config.yaml
attn_scale: 0.0884
init_std_down: 0.0017
doc_mask: true
train_tokens: 1046000000
Each number is 128 + 24 x the weight over its row's rms, rounded and kept within 0 to 255. Layers, rows and columns count from 0. Numbers have three digits each. The size before them is the row's rms in percent of the matrix's.

# layer 6 attention key, 768x768, rms 0.0205, rows 0-108, columns 384-511
126:137134105152131135099164121095152135145131098134105078156146152101120131111144132101109162108146099168135129072135144156170136136164124153101128137115133132136129131178134132121141103124146121097133111110129103154101175179112149142109109094114131121145124159130133149108138167118108169120126143106148124148134130091138100125090145092111089086121108108133126166115154114153154120134094
095:124125102098146130132064159117131111127155176113106108132136120144114107166108115091101128127129126164121147108108129146161133109114172171116018122103111101100132136168128158087166137107147149138114117116133095123146107140081138129089057115180091127169101120105108117141125122101127135095141129106121138139152135172141127155159123152098159118155100136099111139173157157103133133148159
087:111098123089082129155066137179149154076113122150150120145148094163126131125122151161175090125161141120105124150131102104091125121165121138152123089157100108104129148119142112119101150145080115128116100153100140085095121120136121116123150141084122155115135127109138135164113092160128139152118113166109180144152112144107163164153085157163112134137160118074131122118093161135122123132156
092:124141061130120179147141126119150151126115192110119124118137166106132153116119123136123134100131103138151091117170104164123163163158135123147149177107155138159118169147171161129103145099130106092118127110115153126111099165135147107122096114098121125102140128185091138127168099091087112113141073121133108101119133097170083128094128112087121138119163129111134119117129148121145144130148
081:116147149130117186115136123164079101070122131138137125107135121108138145103134141136176096109070125143116121143133113069136127169113109119128172062130117117101100149129115118101118128136138123142119087153110116118103119125156095105110152149120150105104151101111115107148125110140132098138119117192097167101132098114126152167151119151174138124117137116097179139084131127118110136128154
098:132120136134110088159111071124159120089075170147148129150110114129147097138121141123114121142167126108094127135142123097122161159109131084128115147164140130135177124172108127151093137131105134102096193114126158117171126103112136090157128151168118097107206124166159143130077132113191124119160139153140163161161128091145136120144138176137136145159116092110101112086117100144138142148099
116:129164107159113107116163167126171096120097111114167127175143142110151158148122119129106110131165129152122100132151117167186097125121138165129142125097137141109172136129134167129119113110145130118135142110112130149126107134138128131148119105102109146145120140142117117119112140123137133099158161104141097130115103121137063109100120124085143143146110124179099101128160143129173118087074
082:155155090149056146103150142127166155135154140137128093176133105101110144107176122145157147132131121145133130153096088140148115156111132148123109109118101135158140157125153111124116119126145090059107135137106112179131131152177119097126108150122121127146108153144109125120140092114122109148114119108126093137139126146128105133145148123112137104136109144135150130098165117121116133135161
074:102155151128082087164129120127111133120064125139144163151139132149142174179140115148112089134130150110159166115135120109138145125071106172125099147102154174162136131108150157140101122136157122104132128095140120109142138120171103129099109164145093148148128109135144168135111128181126084102131128138164154149147132084094123130156142179144156135112114134100134117183110093112152131141124
086:123144146091116127099162162145127103124161118136133085130112108140112139143159141161121105133150145078131119127093105144106157156115108150110093135135107135121151206152093100098148184136126129127112104126110107089122138107159074146084121106127119111137094122118114130132095116128093112148133079121083131093093122115110072122124138155137105130080139141109160130125144150129122155128123
185:162129106139143095114169130106155145144120145148119113140118149103118117128142115096086133123133110155129112097139147147148132105114104145123148169099123120114151087148139140114143104110172122114154145097128095165093160186115154163122123095072112133124125155127159155120150154100112156092111143096136107156095091108155114089098151103095116076126103105161140132128156138151167122140088
084:122138141119102142167148129117089151122118130123136177126133096157106132138109151161135105150142123113150162169090121073110105123077123111155102100191116145123118121089108108071104114151111164130117141128192142087150100067166107128155152143120141107102144102118121085171107097160144104156123099167097149105123129156131138133138107122157174152128150135123132093128070165146109152094138
099:180103113132185101127136134127153117154155109115144117110116140112139141131170090159113143107112086141149132087151190111173105136129137142134124169146122141080121124187098142127158099141180109096120115110154137120102159138136135118139069108103100062122115165130144187127142136116149103092148122088155086133121112124155120087116129065122085105140091167135105157111179132192138149139093
096:087081128148114113189109151146136141091111095106149152078134140147115192092119078155145097127115113125115134144112137158126107105113138098147130140153081093121128115123121095151137161097151118160159127126182148107122100160149139145149129138123100139129139102130102159132103106145123117146120138132115153113149128113114178142116123120164145121113150140151150124110141134160100174155158
097:127111115122093134144114153133166081124082121120170179109117127144136159165100081154157150138106178127128151122106125099138141079148161102121082117169103099117195155107131142137101133110129115125125145162161117114160135054169131122153091082132128150107151104140133102138088068142167128124149157168120156139131096166135142121148118161132117147129105167132098106113138152088106125142121
093:128130133101103070124112149131144126154113097114093150147165135150107118089131147123113133118120106135148116081156115100117151151106141116107114169103120188153134121132126108162132105119138112116138146107174141157150121139130106172112185130155154113128184111130134136133115153131144098169109136127106135152100103129117088130152106121127138109129100128122181155099162111166106134172134
092:120091096137119120151073193156098088086130155120079134108136100171098084147094145134123099107150135102117134150117101091116103096103125145127083114152119100134139138114116133085145115119103152149118121162154098117174093081140131120144158167212117116147115104125096133154097102176130130124093115163138179132150116138136186150145115155164139149155158119109123120141129147131071126132186
089:108118135112137130169142091134139124092175095123147137131145120125132111123128155148121118147117136092142165150123112104111120129097144132098128108163131143164097146101149115110095165142087155127100124100188158076140085083147121136152168139112131162133158146154126113159082119106137118156164143163145166141130154111116148157138116159125177142132180157121101071124122137121096178130140
091:161132156177133115152180096098175165133100151145105158138160160107142163094119165131131144163120072130133134169125113114146119165140086138123232175118148172140121150105134114179079136125126098126092157128134138099120129141146143118157128163075122153090169201146100153140180146142122107116086143149150147086128127066135106183155146080133122106114149143121115122128108112111156101100140
082:113129123130187106141138155117184114150157093117078123096123127148133140112131102120107147117144109104146140087124148159122132115116148132112104128066139115104095104170132182134146115102179115135119169131131115155112112147112153119108077095095110131123108150113154163081170122077128140084168168108173123150089109093155132094125144116080123131128124133137132079131160116136183144145116
096:141152167151145129128141162140123108125147141116137165118114171149123152106124121126107124145126118141148104120136152162144148148122169138108104182118147106121147142175150148145117133065147122111121117118123094155111108159107165129114119096097159082113077136111118106153188120107129126085112127108082113123140114141107079141105126156133133085113097105118125133168159087097143111128133
093:156151082120121125102158086105148143132141142124103096185136111127086095110168132123122133127115129138108114114153136094122094132154110065146147125147128163091097156120127088140118086159137142100111119126122115127095130132087116152126117145113127135178123118126148162143135132072111097195090140149130154144128127149117154114093135118124093083092069103105141156121129105126110106134167
077:132124090111164143121111165134087104098159118130147140103117171115124159130123100107090131120151097148139142094141109154119144110120156104106096162094135100148153090142143128099146089110113107139137169087131114154142117154135113169124124130121093060138100084175120166088140104111101075114171116125107055157151105094187113150105158161119135110133117128125085120094149137139162108108116
099:112129131149165110102130121139131159151121126136089141130128149127128121118133107121076112141143131160152161085145128146102093105166091139150154143088121120160127150134126141148109095078077130123157114130111144199130133119159122149135111105097108103079101167148171115119139116141170141098150145083134117164142150108132097097133144127090142130125129112135153150175135140162139094131117
112:125142164114109138148117077154142123134135106125161112176103095118143129129122140152158081129114166143175172165121126100120098110149112121157157128141117137073057152116119142104080138167116124114130112178111136098124111099095155111126163162178127162112123097113118138119124124106103133185131139141090147117110162161085169131147090152172139122137118115123163115125142152106120086148165
097:123147121105145093102107127122146135155134109133090170132132131088115108145153136090093178087107141171117146113118144118117165120135144171123123150092123120072136117136130135103126111133135124118126159105120141149086098156115129101081152160133107103154109129173109149115169156095101158082166114125139132157103122076147096101072134147133125121141114076087105143172131117101145115112152
066:131142126162099115134099117101136088109172139132155155103148110097111117139117137136163112131118172115109085170180100129114133130132120113100100146108159149165119162108132129189107143115131165130129109117118147148130115140196127122151120106141120118128140141159118131153144093145128157132101119153142132129108104137101145168130121130126139092143168134119078095111118135099131125147113
166:101080134108106139131115097164085131093118127096151121147120068135127082114127140185148106153105160130114146146139145108094124149128128109165099114159103110144096129100111112135097162140118145141103116129120144124123109104119139108135156195159163136113144106116092112134103103134142127150144106158136169120127133153119161140136119148148160152123138145111141124145113133113094103140174
092:110122134068075127097111137139117149065149140110141132100083172099132142147143101110146106107135112139132130149127140104129104155090107129132155132136112098100113115143111095134134121098139144078132130130114143144156142119134105112118084114123171136143101126140138128145135119163158106143101142126134094149149123100123099108145103136123126144137076123108098123135112135149142141128120
098:147118123134145168130111119150082122059124134158106154152141106146124123147111112156120177173143090130134143138122079147095170136133110118146121078150107158139124168159128148156164135142098175117123120105165136117133122126144106098105118164130099111141141116136111085115120092126136133124122144130073109127124100114115118112117161111129120143141146134162146123101143153130138115195160
093:122164133106106142106156144113119189114118103152132134143139147137152120169132100107152117131136106121136149151128125088172141142159130163158158132127139098137134134122076108173126090127109080141146159134146100149124132121136113082159136115086162121125128095127112099131139129156134158136097164099137157125120157121098114114107123147091144100101124099097140126136141152079098151104108
094:093121120117109123110161099074127162131114119163112157147146152132124121067092141111121092079120111137116133122171107100070157153143122131135143097137156131168120150116123129138173165104122176074153112142112136120125158145087123141156074147157147089139090156133152100094129141124164135124127136103110108123113132141149167116099141099121108151073087126126141141138127108133168112046125
089:136116101162142164126137127093123107088145125148138172129158097101139092085131105127117143142104108111110099155112132161137171121108164180134154142133132127190164126081143121169154143128110116108113133111116127171124097142166144185164097154132118109160122152139110157098170111102100118106116159146138147166102135147084124131122142111120080120123138120120156088155134133156083099127126
096:074129146094151172120097187179091156111160163141138178146170145121100094101122126122129130119119193114161099120115101105090138143113110154104149135139130101117129119160161135117158111150136106172163108119128115121148140138117116082112124119087117124131120140124140148133125151085139109132117107133185136161099103152074100162142105108102159095112137139155162147146122144131177152110118
093:139116054146158126108112111084123126110138132090108138099131164088117132113119137137129118128094158140130090133139113085115171118093107184106171111157092143164151155134164174133135168178145166157094129100126086130186148159123114149125136134145113122131076092119161129128097087098110078115106093142132141124106117192126164180145133123134133143120056133091129135136134118089127135105117
096:154123149111118120130109156112048134151142131093070105117106135124140143143130135173115178149114100084091154116133118138142148111091174140133097151101107177120133119118124126097144118120105171118125135122100141089114122160145164164129135106127126152159133154096090154149126149128132127117098104173169112122170129188184084136165109100146167166127141113112151101132119121126120128101100
095:160093139130135100081145108099147150115086124131154118183134139134096119144111175141107094143164143108132160194123144103141118128125106129125096118108143166110102093159104155065156171146135116099123130138084147142122126096139139133150175161162122141113114117131106124119152126118102105146134092130160136144189109116137094168129120164144131182101121147138117143176105091120097126065143
094:168114152129175097137101156117125140132144113146067111130093117145114131138134125134127079100135140095140141129110151069108105174115122151094138168131164092090152149134163122126152119125124128107113132155085124119128171084122106096150132122157092120135138130107117167130098136118137165142118131168109085132129115124122114148124095164136137154117125131119097104117168101128105098131155
094:123160094142136151115199109149111102134144139159118133123183120125079185107105140099079182141130116167124124114158156153104122111130117125109122134072136141138141111121075188116114148125134094187115177140152117144073118133147137117126136117113081115163122140160121091115122171147130154111161118191139139129094155079120110117134093129094137104178163126146124107114107146168146148125105
097:094148142162124143101103106147158117133140126126091146123100089139130085101116138116147100131188103110149176114148159111104144149098142145131121092124151096103131143127129168114127171135086140116107149120131125131060128154058137123133128153161117121101100134113129102129148063105136102100115118152103112101075125117096076161144113091131120135090124143117157106185116107135125143105121
092:164126099117131140105161140173112151124127113119127115166163130146142137135103114122106094114155130126098136116123129122109135122142120088126143121115117154155130153159116101173119129133162153122110136143130153183133137126128149150133113105127105119171118119167128108102154128114157152154128113108160109111149151141149132125153134120145117119145101072144128133158136153128165146136087
095:172182129106113078138113159143146101097135157132101123100139122123130143146101122104107118108137177115115087134109141127164107135146152132108137169138109084138127091128125107151129167082113145142091117135175131147103146145163133121116129102136095158117177135098127099129160111126142134130154101111136127153133101119114088153103096143142117128152138133136138103147084110092120077084109
089:125138112134112141143088084077111111105103118119115149107139118145072094124131143164116151122130101132141139112161120090115123107139107122143104108088134115153137154138093158102141128136103123116157137157119126145133124082108111089136159170153134149128154149111076142099134132133198180126091122128152157115094135148158087175110156150078148142159151124117163114127125133138135128140144
096:151111117102092107105145134152094131106102112124159140107090094105142116102112127127128086146091098173123136082131107130133140125085111133143133105122151129183101126097106120124126135121122183160128147149134125103136151135102099140109114152133128134120127127155160138146112141119126084081112095126112132129130068143120142146116112125172123135123150132157125093071143120114124172118169
091:164121106148178131161093129104127130108127136112127104172130108149117107135123118128113141138129116152124147133094141130116128117119180112146133110147108125089123157150093057133138106162117186165086124058080134101109140137101124138131117166082143110102133113100152145144129159154113167097154116183093106166128131126147126132128122097121129104121106121154133200100142126102138141086114
095:132105143111146086096120141131121131166109107132152085122099126148107083104123135133122139113117133106100144130141102112096142148110118118093146111108160121156084146133117136101128145116115101101132156117123149131071090113150119136111131115111165138149124138161113080172140142107199164133153118112081126088123140109159178140113156168155150162129160111109133123143139138088124156164133
094:183112092138136108111171115125108115126091101094148142124099097180116134165124136102131113106099085165120148136146157131176144167116154128117098103123120137163123147111134171159115190172162118108121136095158111084112083087180152153151135134125139091164172155163139110127138178125151133132128108134135136124117104152147153105136128114121094169142184116136095108085152144146173099145163
095:125137162076088145109129140115096145164119133107126169130152145154130104130128101177163149103156141118119103147151127139096146124120111158106114129131123085136109140147116071132109128152128155196141140126154143138124079117148165152161122147091181165142145078122144168102159086087191121099109117141142124136108121142130144117185140126103149114127145131151122112093164146146131116157177
095:110066092083146118182166156121107091169122136105139134084139150146164176131101138126121119118123066113134096088133143121144126151124134113120094114174105117127166107089116171111140149146151157185151142131137104137156120073129068170140178153101128124125144123106124161133077107129120078119100176138122102075166146138126152133149177178139143183150160103120145133125117123119128165125123
094:147131160182138083115101113169125151145147140123137099152124071098087096093146164135101115129111127150131125123120107154109131123157140126138126166093118148143140103144111103120121079092161136119122166123099107153138146111098143158139127184130092122082115141116150102116177141141166151126154065124148098151133121125105114082129131111067133133089086144117122171121187070092127108142140
096:107114120101138099107157127144099127124137154117129159159105128104121111127128101132143158141125125124092148120154171115104137135139110077164182162170126156142129082153113109140149127090100104116148150121154123139159151141107141163165121096133150149144100125152152120132122096126156097130135107124087120123094141139164175124143155124095119106136129086143117174108117118122147106146093
092:140136128105174124147161117130102107135108143116131112136115147108105128136128154084132135150146125126153129102127117138129140156103152137121168124082153111126156090104114121158102132119077136135084127129115135111144099142134133145130137129076140099178141118147166105156171164137132145125122127146086095168154145127165143119117136158167106100139141116157117110133161135136113153227091
092:162102094123146118121116095147077163098115111127141134153139115173109128139121140108134056159136159145104140152093142109102096115164110120165108153145130114109126101152117147109125140127122120106135080105093147115121129134115112080118125174118113135142142158121119148131087162124092152094114156107154102143090118134198131123128141108151126106186133134121131113150098118176129128128124
095:146146097115132091099134129190103111135130134142090181178186178144143114136071174149165139148067110140138115107150159147143147115147105139116151136091135113142134132099092142089139091107133161119093110160193072156090110083092166155081100154095108154128129137136130086114141141149094124121104110125180151106129125132128093132064139114100147136139104099149153103110123099146107099147143
096:102148119119164136136100154108111157151114120133098120141136143105118109140138126136165146114118162128126137142144081140145141117101115139110134172103147162170081153154148146128126122144101137103135133152152151157105114138128132124136104118107130136116140142165132144114122139119138124117122106128122111109110164154149137144093134119137106126117136117151078127118106089159132119096158
094:169121151125178129096100161158110103130112170149123122124154106128132138129120140146129160127154137132133115116133098124116105065175092152146104094123121151150171162118136126150096109150121145117078154117138131097154135104136132148138126091139137159107102125101114113141148117128081094147097143166134148119137115150173136125135120134073116126130127134163148091114117099123111122160143
098:143160145095116104111155092160154147136124121145115105125173108127120139131123126138141140124124152106130132152121122139129091123184107188129167170108120129114125100157148138139188128100162127155109111069118169168093141165131141120112131104114152163106130129121148111151154147108136172112116145138112096131132131103174138149102103110148135102154126119160148096092133129164122096095132
093:082144114133103148084105112141074097119148136112155113152156185144149113136157134155135115141093107087124106143114131153143131122131131144137148113135161141157111146109134094121146116104141162129096145130114151149096149124105130123120148123113133143107125125150134118106151156140146144126087121101123119091130148114107097159121110164111110106117116142125150135074102128087114139152120
095:130114134092104093131149129161097119137118109118093138164121135113107086154121137077113143125165166187078143111169125144119096177146114165128151157106122129151165071150163108144147087140113111114139127135106141141140165148121119137101130154098143094113123145108139083123134160159090177156170189135114142132091110151147131086101169092137129140139141156138136168136153106144145189162138
093:115121137111098131119128118072138107163203122115130136110162123096091132133088132108144118109115084134126169127148113130153129105121120115134120155116103119091059133157093157130137086158129103124150167156139104139113130132149162172056085163126148107113125103110111124145149081106140161116109133109127088112123110173143163110074106134134124131128086122140129173165138165163122145140114
093:096155094135134178107092081148102118136128122148079144123137122136092102137087087096141109163118145148134135133150104124102149132091143098096127150081130095145120111175081149084140121092119161138124118118113119110130143108126111186134109101089119091131089119115126090116068120129167105091096112167157122099103124143089151123070132129147074117094122158120109130132061117162103136130113
096:130133142161152118136141103115123118138151175121128113152167111125124167121113125064122157101144163127137097145127066140072137084163103148152158140115121106151077151105120129129110134091137128122134143151116120172131131147110116106117132121116152166095122152114095095105109128133153163141120127142123162153088121105137088154101139101172182130138134119100141123161120121142132124114124
095:142123139170183120122141118148137150115158109164098120177130137129129136128128109112166086105178139142129097101097154071146161168116102148153136094108135104142158113145114131067126127184122122142141110094098133146133135145124110127148089130120096127137119199133135099128171154148099149098148150125120120180073148127126141135107103145127134139132123091145167119133169097166123141123092
094:118171129104137142153093105141158129117116162124145159150136156168098104126115102131119137164127136178158134117153145133162135152125094161128126101085120107148145119161114181120125096117099085092118135113129121122137112112125114094134155150121110138131168120142149156133075138110162155119125172161155119091121146125144144126056156121144124141096109086103067121135157138139159120099142
097:123156113092169108132125130115102146129150151122101114081145138105131202152109142132133139127119099126165084109108114128167108105116149108145152113131134173131123152154162142106178110139125119125123107072143144135112129175095119148136128071104104142146094115139139133093163116130106142109117079113122114096141106127132133148105128091161155098076166124163133132132123166098164141120124
090:100087141102118156116124132082111167136147149109107122142109159177131117118159154131154099137113150148117125128110130113106111102098119156090084103134099135115124112144157119116156141085113134143166118108107117127106133153131162157107096182111145095128101113126142099093121168112154090111111130124127113111131123120101153133101114118135140134126110138124097109141116120130140154129147
095:128165161155116109157129146119144113151134125118138138134130116154113099099112133083141157149133139137097168146136145136124134099160139102154129148096121108142105153145127058155085155135151147125177139111140124130122137161118156153070128125137128138104132126152127107134118140106118108110099130144131119174157107124148135178149097122126151143089157098120152149150074146122125123088146
093:132144136201135119102107140151078133130149115136150117098110136107119143114123162110166136106157098143109094133140127164127126087099105077139138135172110148103113103115112120142115077118116106123155131144149129147188132150134135141164107115093147121131123160099159141132137106119104137096118128155145097109113145152136146097095097128140114121168122170133132115102124127136140158140131
092:115152127127131104110171092134125153123152129117161109188112092169115163082149161103112131087116144142171140064128125112088106153152089118141135144094200120101140126101147158156147124173132148123119130147074105101171082116096123119143112127119135160128132103092124147144133113160105152145165122124150124141136104165144098117144089172142157095132144114109125141080145129159138095100133
092:113123044134121131103132118154095170118144108144139151125131143121147184175106134175134153137142105142112143111143149144117150130082135129119139114106135150135115111132152109115136096166169156154156121163121095133123162166139151091126109096140140146114143126102156094129172107137158143156125148117107123104121116165109110144175153131134101086112137137136129114125134153123112122137096
096:114130119144121148123102141118133081113141159147125120176137160159143120123144106137143145146189150132131162118153099095131165116146148177110120145104154128118161117104105122154128080104126123129144149156157151151153164111070138142149106110111137146109068170094130123146152114138089119169125142095134153127139084162147122115155136105135100087155085121163116161157146186121115090105166
092:097103174140165134142144124156153127166135106136113128117108151144123112121116137113146088122162119149081091116105114170156146154081114124169122084132131127080175107136151127172173142111110144152107138108133122123164108116145139152100125107141145122126111070097130149121129102111114135107143117108122118089145129172121201078151110163111166131146143126154163118105132109119086132160143
091:138117063081095129110115143109160120117103128142170186165129127133118108138151151123169128142102134112106131140093125118117123177115160086121097066187154126140168121121094167157115122107137113097129129130130090098133158098124123131177084157122074118151131130136153126126095100161143104137105078108126116117138102142136180111142126119128153156115131102116146122114143156070102133153125
096:140098172168119119103148110134130130177117113193117111109119128099089152077171121136124144178165077102117111147115137092081111136139127110186114126166194132135100111147114131133133127160147175129153149137145143104131103113139157131118107128096144134129095156139120179107147169142159096120066150157145112163124105057149125112127125131130084108132152124144141122140100121091116130142117
098:117129098150136135075099123138103115141107174130115108095121095102135090125157168138125136101148108089079125144107121097141158132122141130138104145136215159127089118178137117111163083141115161162132144099137134134161131122130101120118089164098135122120117148139131130157164095105147168114139122131149095168122115117142100130147127098135116107139110132135164124131179116150142097142118
096:074083145147111108122078116158183124173128084171076151125141127125203125128105132154081171106131122127131131112099129177115155078166136159080173113105156145076128158125128152149079119165163131116106093135138111114129132135113115112122114131112136125103130138091110117153192132111117160105116127112124130106153159105114075134113122127127127163127097086124136095139094132124155093148146
092:082125156118153112145118119182177132100087148138161113122110127111115121107125100186101120104165142128089102157093128135141129082133154122153123140137122136110120096127130137152123121135135082155114110133127149150128153116144113135132108137123114108136132126099141153113116132115143157112150138142149113143112094118118150152127063158113172140131133149131125104158132126121080101118124
095:120140078149151145143162108114116100097113116155113149108115186110113183172154112091130116153139126150139112104131130137176160129098143135136121171141169143139142151144125138170115127154106134112173139123131125159117125147174122144151110137084109100118145160121145175093108129113089097119135127104133143104142091089116138122093170133135065126157114129175134155135152110118158130127121
092:074134138137107133167116155145139095109095102125140111128107103110132080126133105088120116162096167130116159112170142138135126119109089095145147167128112169167162137083148154068117112152111156116157130116100120183150162166071129125135109145144107143140128109174170149108139143145118149137153170119081106129065090123122126147118135116141132127123104118120147185128159135123139101113148
097:128096157137143144170095132145127125165168100124130153121113097103107152106110122135159168106136119107105169116130144136125142149135110123188109103118095123102153134120108148107114123131121145122130129142117125166176096138115135144098112155122104135135151140102148099098096143148141103112141126144117125159164146144128130137130160136131133127118112120049155108122112152117160100110221
097:158162136148146103121142128116092142139159065123129123131178137129118140138149170121116151115153147136141121133125063095132155116131120116143132143181177159093183111170095145114105146108090097117105130137080110148133133198107165129116116083087162127099150112109143111125141164141097149155147134161116168148150157115157126101137190105151141129106124152159135141083151103135138138155085
096:142088136125149151117120164137130154161114158157127153101108113082120088057156098120134146118100158122106133090150116136125165111157141130104156125065123102131108106133132127166133171169137169106118151105114108115104143190120139150093085089126097131170092143142083136116143134141149140140125131134101110149112105133131124161100074095077088138138161129115136119122163122124127105132138
097:106091149067131101145118138124135116120140114159087118121108153148139085102109155157180124102121116125129125122138135131149139154118107115120119157121094133146078120134135122136134166136112129107081134096184131112126107140109140120105132113142134133101102144145130095175160144163145100144138123150114108093134129120147150098137099124213169119144155114109108127124139205150123129132141
095:151156115109149148134122112099158122139120169129110136137123085138121112136126066131110134123153148138100089156133100100138115122128122157130096137059143140108094174155131105139082168111161120144109097136064142158142116122111125115086140151178099156152109156144108156115165141131155159068132140099117127095134129133164148150184102070113112134143085111087161124117093134091146164098153
095:164151137130171146088134092126132168148129168135117119092110128122087066096115138103121120113140165136114144126108053140095148126163121132171115134162138137083111151160085154145144098147140080120142129130116136147130079150113162118127128160113099174179100159124131159119117129127117154152114146141120138137136108169133126159111127128148113152111088109141164155117113150153132094127185
094:120109148137125137142133133114130102130104120122113140097108134111143150064111107159142086161123139142192120142129132116144134151115117128153095143121141110176114114133137116129121151134101133168138142127120134144147116085138140154139197118165137130100144089126133140144152111094153126141192136114113128150082140154125146070143153127121065111128172122148116086132088100127106081162141
094:146164136169112094153144104084154155139120095131129081107095112140100163104164152124137098141158146139137117156126089146143152148149166093107137127120130151145077121125108136135143149123159108154120126128106091105090186149148143151148160107095095147100105160170163169111175173100117134113150116080185131163106131089114154142120151102103087122142102143152099116096132083113131142139123
096:126121140096174167146132122141102163124183147130107108125100126155161169148135153128103140111121160091084089186137141149127113149149151133140136163165136139134076122111133117113132136116125133148133122152132135189118163117145109125105149103119142176109139146135129095105134118203108142144118132134117113092138141171082119132147154113071114098128178158152173142096122104119115121171157
095:126119084160098120113109104115122130121146105078144127171149132118079115123135142190131176083104119137127132115152100151141128120145146143125102167097140098126109101117092110110105125113148145158142137090128112132178128113118084100129166118119096127119159121148106162141110129140120111118117157118152120107152118131130104166129128169118098111151147151159103120122099142144103127115090
097:157106133115120165117131106147159137150115145117148118152103130114130074107091127089125128110145141149118121122156150168096115101122107142127124165136101132145133109127118140109146143135123110078130120151115129151103122146126120150129085129116139153132104125101150151129145137087139132128101138160126105125112152164126119092148093111104105099140118127139104136162184143113188118102126
098:121154057104076142132096150087111124156105151096130147135120190091123132095130116153106110148160119189149119089125103155144089132126137143178162118142081149133155107127098159141113136091114116106125141117126147096114123144134128160138143127152115070190140117132130155138094116126124133115131147135147136111146128099100114115140132116181149146147118152115140137116127158142107122076128
097:160130120194158088113160182099121142123183132140145119138146121155145126133142145085118117088099136145117145144151146145115144129177112153051152129149172078144097120127099131139140162117123133081154143140116089117099142173120138115107167145097177137109141142153120121181179156123096160121132114135115079101096126124147098145127141091110106170141118128130147154090150121133157130095128
098:106126089129145147118104145150114127089140092108098105124138140161080135123113087101153140131162102113173147135115120147140079114128142164050109118113111126145124149145107117115141178169110145129139152140149104117163080123152098119177126099133089081154133128199109175161109151147149135124103127128144166174169121136123148189087129137117138132128114120164118133095127110127137154147097
089:108131102061144201168139134153101094121141108122125155115127169122133151098153146126118098131162060153163137102113139116092145123131096112080114139107094101136163115094122165145133125169115126132091120135129107109118149120143159124200144146143133138129154117090146159181165126142092125133161115134109135157156101098085082122164176113134142151135123121146086137201096139164126112129143
092:091125084129084143149119112151112145094120122125154110157132146152115130108094129154142112126119129171121125164112138095117156130112116143145106178131104157163159131092166144141137136135131135130148138139137156109132135093117129139135096124098110117099145156121127164137151097131116121128133136105128120149149124109166108139153125104164134132129113127122105099086144125145116139087090
094:146148167089137115143108132098063122094120163115110145184118148104081109152109128128151146136109146157134126103160133171152123127144090139145115127111117102139127138113103172172130099135117115119179132153099093078122119113146123128094123131117118126153120112117103133135137142137117140076157103164132150145139131139080097120123156151101132134136130134130112125141105140182145118196103
097:127094133113147133134072159098122141098128135111157131136090105146169144129114151129157157089114146124139148144097148082133139111095139149100091084132088140115130115110102147172148112123131138127112095106113137082175107102158131145135111119141128069075149108136167105157107108143161119136146106152111195129145132133117127133135104119137140140132094121126101127127152129121120090097147
097:102163143169119137131167130132114105143126112128202126133148068104163113117112130104078103108115088132110124120111120166149112162142142141135144139096136124140154115133110192112108138109136108119096127094152144165142103094126112143155161129141100109149082111092130143137102147102137096098145111138117120151171152093095140130124161101151160102148115166112138141113152109122094163109146
097:175116109138078124119117064145140127169098105117119173148114114135142115124126126114111128162132128142108157135119171120166099115117109163157157127125133136130130123140106137115131102162164133098109132129143073152113140118165145109157093144117121140113122170130149173098114137076119108138139067094087115147116141111113176073120130177128090087144100118143097143135090084110116158176108
091:187130087127120142148099115103095146150157150126118100135126091158153117124159177130145135153132104103176151142157112120145152179146126125162106142128144159099151145137117137113140135142131109106111115103142125130138129110119118104109157140139114156118114151139139128128119137163154126107161167138159144102136099102138128107143154124141127099157105161143113129140150084120142127118123
095:096151163120116113100087092189107165117151117139122100107120137119138104143135126141113149116126126129136136113111099107111128096141153084136128155139099102106140121127136155122154122142138119115149132097137164148094092110146124086170093139140146165149146090192099142140122125142149121165111120108108150196151146142150143116176095082174125204092118118154139158147122090084113140129097
095:132173119149095153167146116099152101106114160163138126134182201131128120126156091100175148131122116125124113146126157126152118156166152139093119156131099128129136112127122085159153160135112162110083152095163128124163130138103146142127157103089099097143107155161157114118158162114100151154141121129098147092116138102096119142152139091161124120114135097170098140152099110140174151197103
097:083134053162138164166120134131131217122136141100140131106125135150095147123182103118139145127112123129147066134141161146150133157098074112102150145161150107151113125143152108071129141143111111117107154100135160133139138105134103118098106119131154088110100134092135144140120165125106188085149162147121135132089145121122109115110143145109124124157117153141098156168135122135140115129114
095:141142143094115100125128152175148151113118142112116135095143113142123125135165105107095133127122089144113093146098159121110132146143182133127130112101138079171116093084148155154143162120104123100106120111166149143131162092168134093127133132117145141119157154188118168084115117125133116107102135136145130152135158091127120121130139172084103118147112172116079152143093139123096112188069
098:098097134128110141137088132128077170100159105104172121121156120152112140103120138134145122146106151099127110133118145116129123166103081100097105148084124130148122158084122131117112131108091176095136119131138147118129141081133114098163110126086131133129134113148127120117136141188151128134104117152147114130147131162094119096139143110113119129117132113182114077104109145127108154146119
094:116087138121133114162103108165138125160089136160156164134133133161156126149099141181112133118112163108101148123132135091122089143137127110151114161141147108073089119134157125122123193118152133143162128130135187114139153143129138141111104140137091159134139108117110114158117087127127130104116101144138131133137114118128155120128113175129146111147102156132159115115115127121119118098117
090:078111103133146098112148109135138129090182154174161109151102160113088161144182135109150072092100112143099111135138121090138110140112167127112128139127173079106176141175093128114162152100122103114144126156145118137112134143101128115159085105090123107130166133119131125084139083115108143104127149136099120101119139145125107123118110130153116143133102143118147136100111118094163109153106
097:149138147147144102173132097111101130165124079174179169127164111124121113115109161089140168130173105134144136152151134182152149121176104125149136138133168146136138175143138122113160121172118108085107101167151099140112164147129136117120137123126104133153103162113143107107119148157104153132085125177111086165110129110130155097114191146154134108112164116141129167101133077115145089120125
091:158083171097117125125133101087132130144145117097151122139161145136135096137143119162122113109146156181145115143127106187098072176140150135095144138112109117152112170150134122123119104081141122150143124116138120148115126064128112179116158093157114095145127104112126128099113131115146087116149155144167108123122117191149156134109144150091104142113130109137129146150102151160105117151125